config.yaml
n_layer: 9
d_model: 448
n_head: 7
n_kv_head: 7
head_dim: 64
d_mlp: 1216
vocab_size: 32000
activation: "swiglu"
norm: "rmsnorm"
norm_place: "pre"
norm_eps: 1e-05
positions: "rope"
rope_base: 10000.0
rope_fraction: 1.0
qk_norm: true
attn_scale: 0.125
bias: "none"
tie_embeddings: false
parallel_block: false
init: "trunc"
init_std_qkv: 0.0349
init_std_o: 0.0
init_std_up: 0.0349
init_std_down: 0.0
optimizer: "muon_variant"
lr: 0.00325
lr_mult_down: 2.0
beta1: 0.9
lr_head: 0.00564
grad_clip: 1.0
warmup_steps: 26
schedule: "wsd"
decay_fraction: 0.845
decay_shape: "linear"
final_lr_fraction: 0.1
batch_tokens: 131072
seq_len: 512
doc_mask: true
train_tokens: 974400000
steps: 7435
dataset: "wikipedia_en"
Each number is 128 + 24 x the weight over its row's rms, rounded and kept within 0 to 255. Layers, rows and columns count from 0. Numbers have three digits each. The size before them is the row's rms in percent of the matrix's.

# o: layer 6 attention output (transposed), 448x448, rms 0.0811, rows 69-127, columns 392-447
# v: layer 6 attention value, 448x448, rms 0.103, rows 70-127, columns 392-447
# q: layer 6 attention query, 448x448, rms 0.106, rows 128-181, columns 392-447
# k: layer 6 attention key, 448x448, rms 0.101, rows 128-181, columns 392-447
o69 086:133092149121148080100104115136102127158185177183120155094090162123105153149118125117139096132097115130153136132118147128108129147132099122103169082168145142146135129138
v70 086:093154154100142140109153157148127131092164103135116162111125147071111155129123116105167134143150094075112117122144108157086154123140129167095106128079105116120135137149
o70 090:132132127187179114146087163135114142089125185157115100137135167133120165170115086144160136140133128139120106114129130102104108138170123081145094128123128159146125135084
v71 085:140141106133146137109117114161134087180138121171143145120114137112133110131153113166122119113143138193183132101145131146140101096160075108135142131109184064187162153172
o71 091:111146122100115099155185143147100094174132132121127125098115144113132149117131129128098171163173131156143100148134156150158114170125138149119137127096150123156151083122
v72 084:087130125122136142141134107123129145158125125076133142146099102146136126130123138121065108099108192132155128109130090167119119138138116140090104150185069109101134136117
o72 090:147096151121097149115133104138138122120135140137112141147134036158134082125121144123114140123128127120143116132140112138140126148117099193093128135126134148145135137124
v73 086:139161108101112109116133132120113144125118133131103132151124125158117138129119126171123133128143181169148132096090126112118087096126149098125110128127126140136118150131
o73 089:093106109124093096155100146155113125109128102146121088103109140114151181146153106120087093107147109171149122128126144137140116123132142124117116135086166120145124108107
v74 086:106146195172158134134128132154095138154118154140118143112131147132093115135099110103126132106116104145161141102175121107108151110161164156165105121132122132149124130162
o74 092:111136158115129130131132138140144114158138137127124102154102148171100142146133105149162086138137094116162128139187143099160152103181135112134128149114145128164136111095
v75 084:122098089100117122137138117128141141145147149113152078120118097117133118154114114121134120160137112105135089095143122133112169091124139149111132130162121149084168136128
o75 086:124155132122107179124118124160132113126163154141125141114140117133125111094126133149096077148162107124122082095104145124143112094105134081154141136114118114153125163139
v76 087:113091124135169155128145130193060130121097117125104119149143092089143130121132130138110144170163128133138150073129114159125145123164120121161125097109168110121113119114
o76 087:165083123148131099149139144056114159091127103140079160184118133118121127135156163086133134130138112081082115157173131066097116127145109133191078115186108137138101113123
v77 084:132122128156144118146078105104158101131152038160146168089152124118111103125149121079097101160103142103082113115124150118105113121114145154108118121152123115167127094128
o77 090:132153102127113151140126148113082128115121140136139119121127102163101089122182125167108123116115140122133142127147118140086133152125157119126107153111144107155144122146
v78 086:120142112124137114133124091109135137097124071091128083157110176134141110147110163098120118139168119112129140137147145104128135119098099076134123094131120123121134140126
o78 086:138126125168117124139139107129154103141149123114141142126100133113126180122115103149149146145141159123138086097115131134167122132115128086094124120181141163119138169137
v79 085:108148128141169105156115123122151111141089142200153109140137104131133134136125118115112127091122115092103153147140128125129132134107119179122097118133136129115141158161
o79 088:145145154132147108091146134146102104124133152115182117119116182173135145167127115082105107145111145127115098154150111149115167118096105107108158132179110146122120150128
v80 088:135100111164114093135121154090101126120102109133134182153126135154178154117104148114154134087150174134098128113054139094141173103118115157133123114144165128143136144119
o80 091:099132164153133097111129129146150114128144159136110108077116155077116184084114129117110128104134113155140059149130132122112142113095127145129169106111095112138098120081
v81 086:139089144125078111126132151122143122160114128117137092148136112145115121094120126123105126153149147152116105123092149144096108113138135186123152156139117148121149175140
o81 088:137114120108064099095128182150142119087116097149116132117107128135078142097146098117091118120136063110111137149139093147101097096142094102152116133124099135158094102130
v82 082:125147082132147107158140150158199129150115191148123142129156108126153125104157181132093098141101121122077087131096060119103139131101137092134120119116124112122133110097
o82 087:105153111113157100140123094065145154136138128151119124124159083135160146124148144125112121127130118115153117158192089135115142128110145151122099134159137115146150115148
v83 085:062150095115125149074097120121178077107094104140121154145141151078119149120108138106157156143136137113107077120148113108142155115105132109111134164155122125106129135078
o83 090:124133155164122162150093096114114102117091144125123133134114125101120117117133142142166187113155115156136116142136139111117096157123092108146129106106153142116113126114
v84 086:158151111088118104192126162111116148130173143127092150089107151135108133145110155146126122157182144144118163093140111125117134106141111142091111114140095091116133145135
o84 088:125123127160122152171096120176129121138126184146169111126153171112156119156105131144097117129135109162180066119122120085149074136102109123127140119099134138143118145111
v85 087:108151117099131174090127156114093126145150093143148124120088122112159131114150158113153114142144147177162095126113133134094150114163138137127120162111137163140143141133
o85 093:099171098137133123101148125131122131149134127095075138117128115102158137109149139114119092115148124134123113073104093148160156168143192129133119081121140113129096107078
v86 086:085145160138142151155158145102132152132084073146188124101133153135112130126121106109125121150111151159107126123117130101147102125078103146122153120102124129137132161162
o86 084:170111122076115096134070155138069121137138129118101145101121128158143166133152131144128144161129119114076092097134082118124138141089114124112105116103114116090121113114
v87 087:123142124108098093141142173119120163115105124170127117150135146134129143154160159179157166105139132103091136108118164158141132147123116157059115150119134133137158130173
o87 088:117162077080144154135136165190124109132119123108159103148136145104157109175134103117112163155092130135103100099146109139176131082107095170112130090114152177169144158148
v88 085:116105127116155155097084059115111130120130121141128098143125119147088140116168119143111085141143136127187132147120126097135145169148139148143142134097099136099100116153
o88 089:091132103175157120095127128121147115132140074145118101124114116141126071137134130099102116098118090114168115091150113106113140147093128133139174129131127142144146063157
v89 084:115157120138120120142100129153121087122093160133123126180136125151178126137124161118171133150109172082120094127158133123159123139079141117166133161130148119110139135152
o89 088:150130116134103118106125138091129113106111153146075107153111185067177178133120147123169112104145119135141089107089125111166109104096129120118159095143101170095190122103
v90 089:179118134143103122135172157145122176118152156164098120104118100085092123117127077154132082153086137140129166146140155170171101144157181089117104152157133173146125124113
o90 090:111111147103107119086162155161133125118126096135119145152134114117143059129140137124115116123146169120115151092118176167090145158115179110122094098120138148101136099096
v91 087:115105129193125144173105141093122099164141117110123143133149125115101158132160154143088149142142110096106124116136089154130134092122107075153164191140136095151114101119
o91 088:090140123139161125154141122138114155103160112094079137117143160163135153170146136107129086196158136144121197110107144131101158118144141147133086108158150099157141097122
v92 085:147099176152137095121108128142158093145174136168139177137154161159178129129161112149146100132165108090179106114130178144098170156134120143139133088116140145100111115151
o92 087:161153147111120096135101168164133115133110133150121115152142083138169094118150142135099157134122142094139097162126171098121115157129139106149124146088170118120170112131
v93 083:164163124087083120137130154109135136124151116129132132116120165135099169093133141175102117136141133149121155119104173170128121095166120109145121114133103132143122116099
o93 091:118148138126101136146124113133123102111148072132140135122119097136126134137145187126149131160114136110127088130126121140168073111151128108112124133142104137165112168137
v94 085:122119158159118094142170135120140144112119144164126106159099130133131147132108099201138139135131135091133138137135113125123083130154118102149116119131105130120134155140
o94 090:105142159158114109123117125139122121077128132099117144115108131106122165128093132089101128143142139131120090156139109152148122118138118119170106084139160128105095120160
v95 086:145185136179099157157141116121113139143127161146070146130148116172091118123097121117120138129133124134116132090116161109142118102139187117126121094139165129132104137101
o95 088:107099099194095159090126155139137137113117134143129059156075107121138068102136079101131115106104112142137124154110123130119107106125148125138137100142110143093134136154
v96 086:133122140152097112108138107094142117090113133156121099155135104125118113115131099124095124124115180109122132137128154147145100158158171156112079140153156094126143153109
o96 090:129137125154107140126170127169145104167150124157148129179090129102103080118164129107092109159142102171120111133160149160110154159151141109123143181127112092149145105086
v97 086:150151129132151109151106118102096123125118133099125136131158133123141132106137182127152086135100111098138165119129072167113134110173157137120118121098111152084134131145
o97 090:117108069136131117095113153172132139137111136099111108139129125116187129114129128131101116132107152130100140147095121127123135141143094094105157120142148135114151173166
v98 086:157133109166098114133091128154163142133120150155117130128125106098158113126138108151122119117165151109127119125125164127135114078137152127113120159098130188130096116143
o98 090:110107127105098147110113117110162143144134136113129158080169162153172154133088125107130162181103110131149147162125148150133126150104141133129160113107127136101114167144
v99 087:143134124102119127134136154148126164144137086141163152145107127123096089124128102113178046169087098107097106124124126096144104087119100108136111140119145120148085126088
o99 091:110168112144125124083132156154120177116109106144119154183161156115138102151148132161157176138136085131115126106129128115125140075102144124109160129129106123097126140158
v100 085:169114112147095142113138138115160123129121127119136071158108117161108134156152115149146126144090142111158121113173109099090133106126113130111135133156126128116090135158
o100 087:188123163089104145085130108154112103116136101125160160119122118111175174157119125083137117132148153106167134162118111118094096120147125131120160179106128102075118145163
v101 087:099185112061107122180093111117132124121139089128133151117106173167152136114092127147127114149148183136184140157092148137090109141149132146149110141104136153097133084191
o101 092:092145121113201124131110074173114124121182139118113091154127095139104123139123108141155139134163119149100083170137142111147132144117113087149145105180124110116116123114
v102 087:119124107104081137114160107101169108120159121092131132124102105116153097109101127106152144119128138094135102160132154155113121134105138144121117110105107087109157129142
o102 092:121139161110094112120126165105144137163125132164100114116134110119129123086108116111165175102137161140098133135123144143058102091090130105083097128102113120169121137128
v103 088:133162123145164099129150130134148087167133136180127128119162113175104096121142103135106125132106131134122153105176111090145109107109098147136117127101115141142112123151
o103 093:150144135129119087136121162135147120070094152165122107128102148115083164130131134107148138110156150113135106135139110085166126145115145131139154120147172100101116139147
v104 090:115110152136135102110176134160113121127058164138128079134139141111168114114151151139124107113127169133132135107147113093120159123178146128116109113113135126123124107140
o104 093:140136123152119097108134112127089094158165122143138157077106127155074129142099141143100142126116164146096144186104128097097148106140140129123139121147162128141178118149
v105 085:095104108163106146116093152112095126131143132163128114143131111132100129102141144140115144107098131121132141087117142090115149130133137144099124099158116070111144113156
o105 089:132136128138134162137097097174112113110121170118118095119098157092135127087132098139105136114114121175153113155122135125132143136157127118108168104152131169139146132168
v106 086:102102102132091136116168096157148126158152129129082083162131096156110136164077143198081101116131104132115139132130133158136136120131148123103139111095079081128144099121
o106 091:138089136142138149090138071114106149085116123150120133169098138110168087099112181121095126138095146147116123152106103128140128121140082130151091133117090120130130149147
v107 085:104122156155100118109073186155132118146105132132144124090111119116117130140142133119084179092118175152135140111099157128132159149130125096119152118087173140102112163139
o107 093:105087105136162155127126152149146082134101157125129106182129161097095056131164076107092158124132163080156146133149156158134128162154136108138141097121185142138114106145
v108 081:123158124132172179117135137134123091164138180141104127085155113123129102079125123143100141123108164099125142127135112096112117183111117130088106139135148117102159144127
o108 081:143067150103115147184138058164112175085179140122137151151174171125099127130056120143183177121115137113115130132108137152134136153079146124139104125123142141106103162154
v109 084:138123121107086114137181126100107086136127136172151154135133123153155145076136167137121186114144127138130123150118146109122151162129164145106149180116117131097120094097
o109 087:114152087122115118112152123127117096125155107130098121153083159139111165129095091096128107094169119112118168144130132129120086094174138137093094096146134161161100099146
v110 087:162144132056144086087123121155095154120145093098142131138101150117096144135149144124097125115097108131077110118158107160156193145123089102134162127124149162122145161143
o110 095:137125127136089095142125161133156139129131131109104137117161109175080104154105090133127134065173109114150150122113123157145144149183086114123126149136097133110093134169
v111 088:121125137178111118158160159134153154117114138155139121085123145170129189144130133163118098126146086136132143128120176145121104129185123146112080082147143157129130119104
o111 093:147096150122135122129163083137125146164163142118110098092126168143169121156113146139151106130149125152134116090124133160187153115152126125063089120188095133117151132095
v112 086:123124161123124131096115124123174112150161095122130143135152083129116138127127128155100149114102148196131132148123116079121161151146099151127108144127120099135165131119
o112 087:164099073147133158161089103112107162140108137140095145110134159136110156157140144125093120110089139098136108106166139149135114146132122129122123144126158122096127173139
v113 087:140103115157109160125140155097091091102112097105125148140148130158144108107164128112133110134134095132136110140124147151178121132155127144176138170140053148146140148123
o113 091:125081124132092111135117108144127137074124135107143119135134084188127121066109154153114151116135110149091142132144116137072125088110137121150070099129126132148140133126
v114 089:138131081084168130145109147101154130124122120124138079148139120096116114062093137114144124123179117134124128108133131128154070132103109113125135104110119102127133147125
o114 092:124133126112137139172103104116099119099159135147137095102179113111133076117173124109099130132151107096147153158152157153139128144085112097155123157155128131170122169135
v115 086:108097140108145140132146161110155139150116095117084119135115104111112142128164099147114130099127123144145135150062104129112131147154131092156169144080133081126104118125
o115 090:121093110110129146121127152119156088100092106146159156152152132155126138150131148095151105116120166115139134117148108145087151142145164146112104134096110155110119131144
v116 084:111102079141107132123155125106206100143147148139169112077111120071167141109091115046097123141169101119153140143118129133097126105125136080129111145125140171159090149104
o116 085:124111116119134122124116128163137149204156135107129112109143109140111110169137086126126168169127114104136126137115152150114106115120172092089102145121172089181093087179
v117 088:156149151122170176107119143127145136122125128131151065143120138123122147127087152145086132125119144087161115121150139137145110157134138162107166166094128108166163125147
o117 093:150141109145125161112122143098139147150147084111138108113103128119106129089119122111133103133103132177136117110137122142130111151139104143121136155114141112133113112148
v118 085:127143114110162138093132127131161144084100190142143103159104085128138139070129118103146134094135105128146120093139138143071120112095074090116093149120129098125139094115
o118 087:127132127128116150126141081119144131093126158171129123133126116145130124126121122141119122132113147159158114102100119139174146150146122112162149137104075130134097143148
v119 086:133117127129137138176103127125152111131095138118103109116122126181106131142120095130137108104145148118152136125131136111112129130081147133139108133094120150092090124133
o119 090:157145142142141108169088138127101134150124135088158137097119116120132095125087104135130122088109102136113148098107144135172129135124114123094164148108124145122156107103
v120 085:114185142119127137129131124146154141146095167110105151088124142129117109130104081143093105162132115136097130119169122123145131106121153112094141105076160142102115146165
o120 087:143195116112078120132098167171130118105126098135135092137123088098154123163110143132144155128115171155129153131114107163137171122135119133170128118081136123136150184119
v121 084:147141123154111115147155164119083142121113146146150159143181126092083144142115118122157159093158133120122095138110129067160088106153118161128181123120128115075100098126
o121 089:125095151105097133106174132180148112102141147125114100167138133107064120119156105115127109131090087090144113139142123111105128106134090139118147149111101090092108140114
v122 087:139096108107133120122136110102141086135124093119123114110163142115115154124108145140145093100112105098146149136158085137091132142111113157098174107151108123146105116154
o122 093:131128132106155064142153104122146141163128105136127122130115123120135128119189110125142117131104149122126174109138127087137107120113154139132133157136137108144123148137
v123 084:139146133115145115132130090130118180102158100108080144131132124088140120115157118154170128137112141163075117170157089135129151180122148160102119156109075091141126115100
o123 089:095107120129150106135129130156129127113140134132125145119135127122102145171152141106137120095162144087127171159120186122080152138146137173116108134117114106114190156116
v124 086:175115093084150165074129127144130125090153117187106184142123145095122114179154124119136139155125137170106140160172133107118107162147139088138093111141127109160094162103
o124 086:140166151143166100091133123173111163135110107117138140094132155113152092120122116177137136046106124112100107128193132157166130153089108106171134124132100106115104140158
v125 090:121120121145095123120128112157141148126159102160113124118100117132154149161168133104142143096071112145104112111109118101100155152093087104135174164117136129107155121106
o125 091:180123161140148136102141123152121109168187110153113159101126094115108132174115161112131166107095124109134134088108101164145095114100064162133123143144125111125134122151
v126 091:144089121143116059100109147099141121096098146116135103143154135147146115151173092167126110136097127084137123130156096124160137123121116149103148125151117123132090108154
o126 096:177136119140137135143148123114157120119155054145135121131113159156129118122116109106149103153178163088186092158139099093106140148178127170090110131118118153077153089159
v127 084:130157148092107141097107105131127144160133098141155126097111128122149159073144096165100168108198139127159131120180135158124116075143152113093110141163120116096143145115
o127 087:149097121171140102129103119111145115174147112142136141150137157115128160099138137161142151163181112108135117052128109140136122092127109168099137133129094126122133132164
q128 066:149152086097158107122105154166168118136127152125142133116125156129101142100120103124118099130137136132139109117133162119112082121128129121126114140165126164122084116155
k128 059:148131088183092157117112118115115123136146128149126081144126072131121080164094112108161119127154102134167093097146128094104105111100106141126139114131167131126148114109
q129 188:113134130092181149141119157126139092123132128127139149161128118105135172114123085128091114117155142123148123126149118138145122115163096129128084118174128149105108080156
k129 059:118102156126146106120127146115180112115142211103131141144093133142129150100180092149143117115162142117132136094145115100139095090146114149113132155100125163124089104135
q130 084:118134082108175115170144166073106087119131144129108136107133102124144145129126110151137112152134117098111100153145139132101141105170121092160131137171127159158136119106
k130 044:121132130133135105121131117139117141092112165129145122169144132127077093137139167126120150151128139110154169110132132155094117106138104104157127117108131101097112136132
q131 056:158107151169124135104098114163188192148152110139132118138115129125133101126156125105107139110120119132168142097122139120164095175101075122089119113098137125103117153145
k131 033:108147115118178094148153131113121119136123104120119121078183109166146150132112093142140132118091094153152171138139132117143140120117143163155172075090144107143136098078
q132 059:095138096088127132165151142089080063118117128155120144106143118109130149154097160195112138147113111137082110151144132119109164122140119123149149154115129139150122083146
k132 035:134114153149085126126126120121142143117116169109128107200103187118063144105138164097121137118125191094146093111103115153129132120115107089131126112146090153108143130138
q133 054:140107135138145136088136121145197167131127137148133126134119153128115081145182122104114136117121160138126136089120160122154088126118109111125106113122127147112156165105
k133 031:106133144120156118138129133096106126163128085100128140102159121144155144134128129113157122166125097136114165158138127096140155092157160172101132142119149142123115113096
q134 046:139118133120087092129116144141139139163162120136136127167109111145139127124133118137128107122174142128130157112134117158139148145116096144103142130112085093103164171139
k134 033:136135126136114170140127147138144139118155159118150143136122166110088138112179111137151138137144126101119088133099109136137099115159122140095142162135114146107096139172
q135 054:108121132111146113164151124088099067124108117119120142124122116124124148143114111134119128082175116121098133140112123148112130137148134153142118098137118130124160103154
k135 031:115114145101109120115145142143145138095138179133131108179140146124111128111125154121105119125096160125141101122109104149133089143108099112141128102128102132140112121124
q136 043:154125114132167120095109161122106143093109140145110120105138128115123090127152124118154161134094127157147164111143122070159144118135152108141095125141140137147117126117
k136 029:130108135124176107120166120161117122118139134142091148125115113146163130120136121134158108181137093146163177108139158091161124103142127179138128101092142121122153104108
q137 058:094101114119132164167129143127065078105114129113121147129098097127123160117110129122121104117168123138087126145093172155086143123152159159144109130121104114089110109176
k137 034:137119160097112131123143109135148110103162161124112119146122156091112157117089141104066123108101156130125080125124102167120133099112082090126144124167118150164143120121
q138 052:110090160148130151158145112162149102140137125081135116144123133124090159119080093123117066124146122091156119149133109160076173144147144105130128115082089132136073141183
k138 032:134157135120153121156148120108140144142136103119112110133121156132117191133135122127129128090123146141088121170147132162137097063115057144114110120154116143105097082118
q139 061:135157148119117120106137137157181162168129143149125141141193130159131102152165150110139146145119149144136140099106118115104102097121117116119126132144107134132143102090
k139 042:152078123173129169088083166171129120139113144133156120123146188152156135160161115142156116123137136073106155091105132094126138163110087110155158133096129089150110121139
q140 057:111144139134085088115143116174191096163127145128122146156163133131151135109106124109114085138121160122112121144095149158114127085110074106114143107138117130108105128120
k140 035:151108093158130152087098144123147158111130168121148114123159186135126095178173126115165129151139128139079123093127085102176085173152148107131121131108094121158118161130
q141 068:154126092148162171157102130132100154091116144101112126131124156107113121129139145123090134132159104124153126136143130096139103155136125101143111137121110130165108140150
k141 031:112160137112177084149128121096095141154139099165122131115136097133133141129100104121135135103113121152166154138123172131136128114096132141145155092122189114065144128138
q142 086:110128118112140118142113145099086150124111101159115148165123112097154144118141115126089153088141117165117139110114116098175095124113133144150123129149137160117118087123
k142 050:114078155092095147098159154096137142108140113141112127150086116138096112149100161096091153160160129128154142125129117149144136132089119141141174106152122192115119109142
q143 092:129088130109161155153130109129095115100127140093115136128139153106067121116125116129084123127167122098129131137108131111143135147121164118142113124124109127156104174139
k143 049:152120181103152129112153096139163151137144098161098125118125096105165134121115135127124156125092096123109132144148132118195136154110130174104133140118156146134154094164
q144 089:131135138124133106114108105111171167109149127116131136138118123116149135128132079132145067114118163136053131133147136102101132139108123116114119139117129095105104146109
k144 053:151138135135141157133132108149111109131147124105105123146159132132132120133109166120152156133115141121123093146113128147119140159140187124124143137137140129148093138157
q145 105:128169103102106105176142132076114154126104105141101140186141151079145151156096156105102143118156097135153151133113106082122108112107122119134124119134114122138139140146
k145 057:101105193106154139124172134108109105139140122154106125122113110127114101133109192111117150142101091131139114123085095182165121156074131135123106099152185152136090115103
q146 088:138138127148107141188102109125126121147152082108140108115158133100154124082085117131162105151151159133162117112156129154089158144173131119133147102115157090134109162156
k146 054:127125145161158153135141102133147147127097098122120141133149140118126156106130143117119107127141122140089085165117132130124137110117101166143112163089128146133059149127
q147 099:137143102132109145100088085154121104134112129105159105084118131173075142144178145126153148150117133121146108138155144115128125084123117125125127128120151138154169121127
k147 088:158169126097172127102099060144126106148160148159114089108144106155146124123121159142153141115143103148133115158052135147172079124121144095134114117109158142148122070139
q148 098:132117151136115121118164096158097081187139131096149131125158145169089119115087138106114146136102105155121114104123123171140126123117138159119074112106144125138134153146
k148 114:105113144127144170118145127135149137149127112113135122145139136085153119130137160108131168125104092106122119111130132145152102152072114132076078115137143148152124130129
q149 101:115148119122145147134147116134122119141134151121108130150098183101109102152148119137143132128118167069148177154110113111133125096096151103134131132150139149128116145095
k149 128:120122091116080115138142146108146141136111172131126087154132120106079144147172120129154112122155138063120158114146086137157116101173131128129072155136119157149135116116
q150 101:125129137091138163138088135078144125154138125132119110109152138101168121159128117159137105149122120140124115117121107121106150108092104147163107125135110096135136159147
k150 141:127125148150116131089136116149095143137113121145135149118200143132151138137118105140149122118128118137077141124111134136151110101118124137127123143070089138165117142148
q151 095:147155136103095124131128154114115124141120210122124149129184156135161140130177105163167149142113178189118130136162130133154138130123134110121177108104127108144091119076
k151 136:136187172141135146137120145150143119138123163135139123140187115113121171120151114158122123133150173139113128134117110149170124136112178112125185132087134103146087098089
q152 104:088101149155148121110115083131134158143099083149166166138141152128158145120135140118148152118133122151110131128161187127135116113122141100101135147085128120128131153116
k152 149:113130116152173128163126138145150136172131081106114127135089148128109117106132130122144142110119127129122081133171131146097074099111161091147071171144126136110115098101
q153 097:139171180109137146152092093145162139127068110147175104174133131153136108127115099114112115139173156122135177128110147100131092162152152151104157138161096136134139091117
k153 151:124131143139113116155099140124153141109128111136148134125108188118146132105169120117122143131118101149113123164120127098138090113127115131136135111167105139173131095164
q154 099:154121112092126117115115146127141133115166149156118118082117147126109150121164145142119112099115092152167161156088148111097147108130089157164129164151166133080136106161
k154 152:134106139094104145110132147102128126136153162106142126098136092117096124100115140111175126128121125136082168176118136155071170104116138126161149141142137130103127092170
q155 095:113175139112142145175096166133152082127095121116100115137143155144121093088091104056132104144159128125107096138135137116121119089165151165125147105165145152159116108088
k155 150:138132133087113136172131120137126101116139121128095163143183172143132129130114164129109148115146108129105145118130137172149133147121183165127106126143119133146146107127
q156 099:172099143158081174106139164082178144100146117109121143158085168127180112172114141082153126148146141101147143132115100142155099129127121136125163178115148126118146148098
k156 151:140147130157092149104122158144201113151108130143155136137107167137138109171139147124131113138142122128117148106125114142124111153157133125099180153122126146154138122124
q157 101:132110120092115103124164132115130129138155130117150160152132135150100082157131172141164121104143136134092089123114135094115132145162086127119100115161141130117132144118
k157 159:139126154134108129148159111170127139132198138106132119130157126109127059139150167118147124086159151141142107106115155120091133121144130109145152123123171122124110144107
q158 098:150148144095125154129146170173113136150112120116080127113138144126140081145101141153131109144145109148107097142095127080125109129123081111126152138146149119109113137141
k158 144:153092142126129115147126149121143146141140152120132169120116159164130100134125145132173101119111104148163111123146123133126105115147124116108127125155138120150128156151
q159 103:122117126116152119126124165141105080122106100139152135116120114127128142135121128122090124126151094143143093141111158142104150107115145114165112112129120135113091129168
k159 138:131141144112142103102126165139072098153086047132120149079090118116168148123127097137151151133140106182126140170139111134140109132122118099114185149127142101121116113150
q160 062:161088155159152131163140097097141164117147121160126145140116112094146139162151118137163129128114104114139144108156137103136152136146184128141178141114118096133168137110
k160 033:160160123125145089123120077138128140112118161096131108149104129072145100126157156102120100141182119141133159162138124130098124147110140116144091128149111162161118084166
q161 175:146133145143143110150141080105122151101097113098121143166126130140109159123141120142115145155108141116134097160102113111125098169131154119161077128127102157133155140141
k161 064:131161127119152128144123132102120134112129153137144131158131121107158097123122134133188114136091131121102099116132109165143097152158144127114096092076146148119182127167
q162 304:141121156145173122084146097131175181127148130130119125123127120125147119150137115122187115114110125100111142104145155140135114181156130126097120114111145127103141135113
k162 066:127123104112116121129105111135064100136098078127120133111099117082115153098119150151143120116104063099159089115119081133102119138147152131092143112141154095149106126096
q163 042:136098124139142177125131135117159088174153069097139131094141114078145122127129137152129110145127112136096120151140124147112130115092114144143134099112126113119133107150
k163 044:098150123132088116150143155119127129132179164128128140163139124142115108113150132101101136142132142100111109114143101128109153114127156110073091129162160146117123105135
q164 056:118152121148146119139164132096150129075103114149123145133167125143115114160159130148121123131119125115149144133088109121098122116162199090170129144139167168176150098100
k164 058:135147157112148102119130136123144104088113149151134133123090178139130111082142153081111160135143132137138147160105174139172108127142159162142124128139120153173123148165
q165 046:105113134143110150130123111166142130178142169096162123168106157148146133093130108093106100126130127148122113129121147143132150158101101175085121105095099103108147136135
k165 048:138144153163150173147158134123126136151099090100117134097119050125104193099152131097149106100083084124136121127135171083131113107130130142142130125163177110148110169144
q166 057:101119112118157148164145138108074073138115100098137156098144100143153184158094146162133125134126093137101136145140144121115176122129145143142137112133108135138137096152
k166 030:129089139107129119144114141142152155098106169114119122168129167118092117128120164097042128106133161125119092123116132160112080124165122083149115109122118138117106141177
q167 052:118148114104152107152152122104135157097121134097114125118162092106108123133164103144148150126083113155128124141110122094129135161150177148123088106155117174182143129124
k167 035:146151141124137117135168136127126122154126101137116126125104119116142062095088160137140135103209108141123095096163141105153129119155135140128074125098178088101141113089
q168 066:157137157155143100097135122146199203157159099125142111124140161129117106147156121124141133132120135145169128103121098123143103135120104103117121147144117114122119171097
k168 035:156116090120095146127118147097120099122118103128127122118122146155106113122108108121156165146101114108145136157125139082112175143141161130111087094108125127128138103128
q169 052:123125130151174111138129131107101149088119121122106112114143095110122097102176103108123164110107111120137115115171121071154113147112165102134118134108190156157143126122
k169 030:125133153136113101147133109123157111160131093120107116121133080103147110122139169126154129118125086131140118119156136100135147150141165148156112144129134097099101107123
q170 059:155137088148168099137115125087122150098123107123119111110114138124112093111151112122159188099042089160111161099156117086149141167088145124121094114122187123142152110137
k170 062:095120120131128118110117169123136107173090099106132122117133088152093118145092124149122118128135089116168129124136109180122163112124102133099147107096095118166106120101
q171 061:089136158143108105133182085175152125155146148099129136156133124134133151111101092122130077153160151107115114154128143174089142125119106132122147120128096125089090166125
k171 033:142102123132131170176123105129123157131134136129161140101127195103087150116125109157143137137154141073133109116110140148092141113122106101108151153149098129154179143124
q172 067:098090154113069138113144119126102088139122083116150137119094101143133141126089112143120110109140117107114116154108123181120151123121134158120141097121146098105131139130
k172 043:138088134123143137159134128132131132102122160141135149129135176098128116101095137138098112124170162109124131100133151153095124110082048127128188132131121139125173121174
q173 070:155129129135160100116089150135121121124107162133109138114185138123136110100167139116146143102090135164123139096113147115137135125107116136116096117109159153122110097099
k173 053:113173129119089141109138131134109128176118097124104126151107058171113128120079146121085150137130088107180129126136113110142152133137150121112153087122133133139128126122
q174 069:117148114106116121163136138124128106124119113080129127159166158091128106141092130138162124139173141105132120168137156069085107100126136127153142124117094120121117140152
k174 049:123081085132102165163125114134156140119148148103116138145122134110119155132106101117112157119139141102149138109118147151088141108160112103112139123094139113135117137141
q175 074:141105114137187125157096152123091103103126118116140107086118097120122112087157076126143123122107117179121137104150145130150128117114158153124093104072209121113134116131
k175 046:138152155135161097148119103127112102160124037135111132110126077152134130116147112120137135133129093153178097175141107145135155140108107150157125101112159118096110116172
q176 076:138104088160128105087129125106125193058112092132123129128077138082143139111127089143115100119105114142134152104159141133129094152124098096100116107132165107106168117116
k176 058:113140105121111129092118127101172157106149164134152145177155160096149056134078144099152166119123110104137140120151142130100098116120139145104064158146151150123121181099
q177 071:132118122133090143174140122129131138082150107116131110124151158074121107143094124174185131163144167079139113175119150105059114099150144116154149114130105110123120173124
k177 065:120117090106087145170107141106175184119132121110126124159111142096124135150086119093104142100119125108153144114136136124097137126138147113112135122146126102144160145131
q178 080:133173091148093135171128141113138123164146111118137116171123177101149130123099114096164108129108147102143156131165108097111112124132135101117131092129118136152151114139
k178 093:126163096127125117155085117140151130124132089124126094124157100131115113094136069145149132090125132143142130137154133141083133113123127117123103121102134122121124163152
q179 085:154131096143075143118091142121110145094132113146134132137125124106126167153175153164141140109125125123119148120133137151125094120107122161172146099156157140097156152106
k179 114:136200108116180134141062126134127103124118090132138097106151127117151161140196106132152106125105129130125126154113115106126107147118123132120102131129113119131119158180
q180 099:110137122161106109164122136150113145098135117180137109133090090100125108113183111110159110133085146125126132124164103148139152141149110103141152105137173143120156107142
k180 107:114113147156105104173167135116084112181109054121084149105122111152109143100157122133097131126077119144103108149142088156177157166104110158147130110120124116108113120119
q181 092:081142151155198157119133113158162149092144130159112153109142095139097101121152129138128177152127128112153099102105100109142117113126119141158140105134151160159116070105
k181 126:125141157093161135123122082142130116091168144141134121128125091125117094131124124134111149117134082131164090088126129144127119115151122111113154120115152154057135108154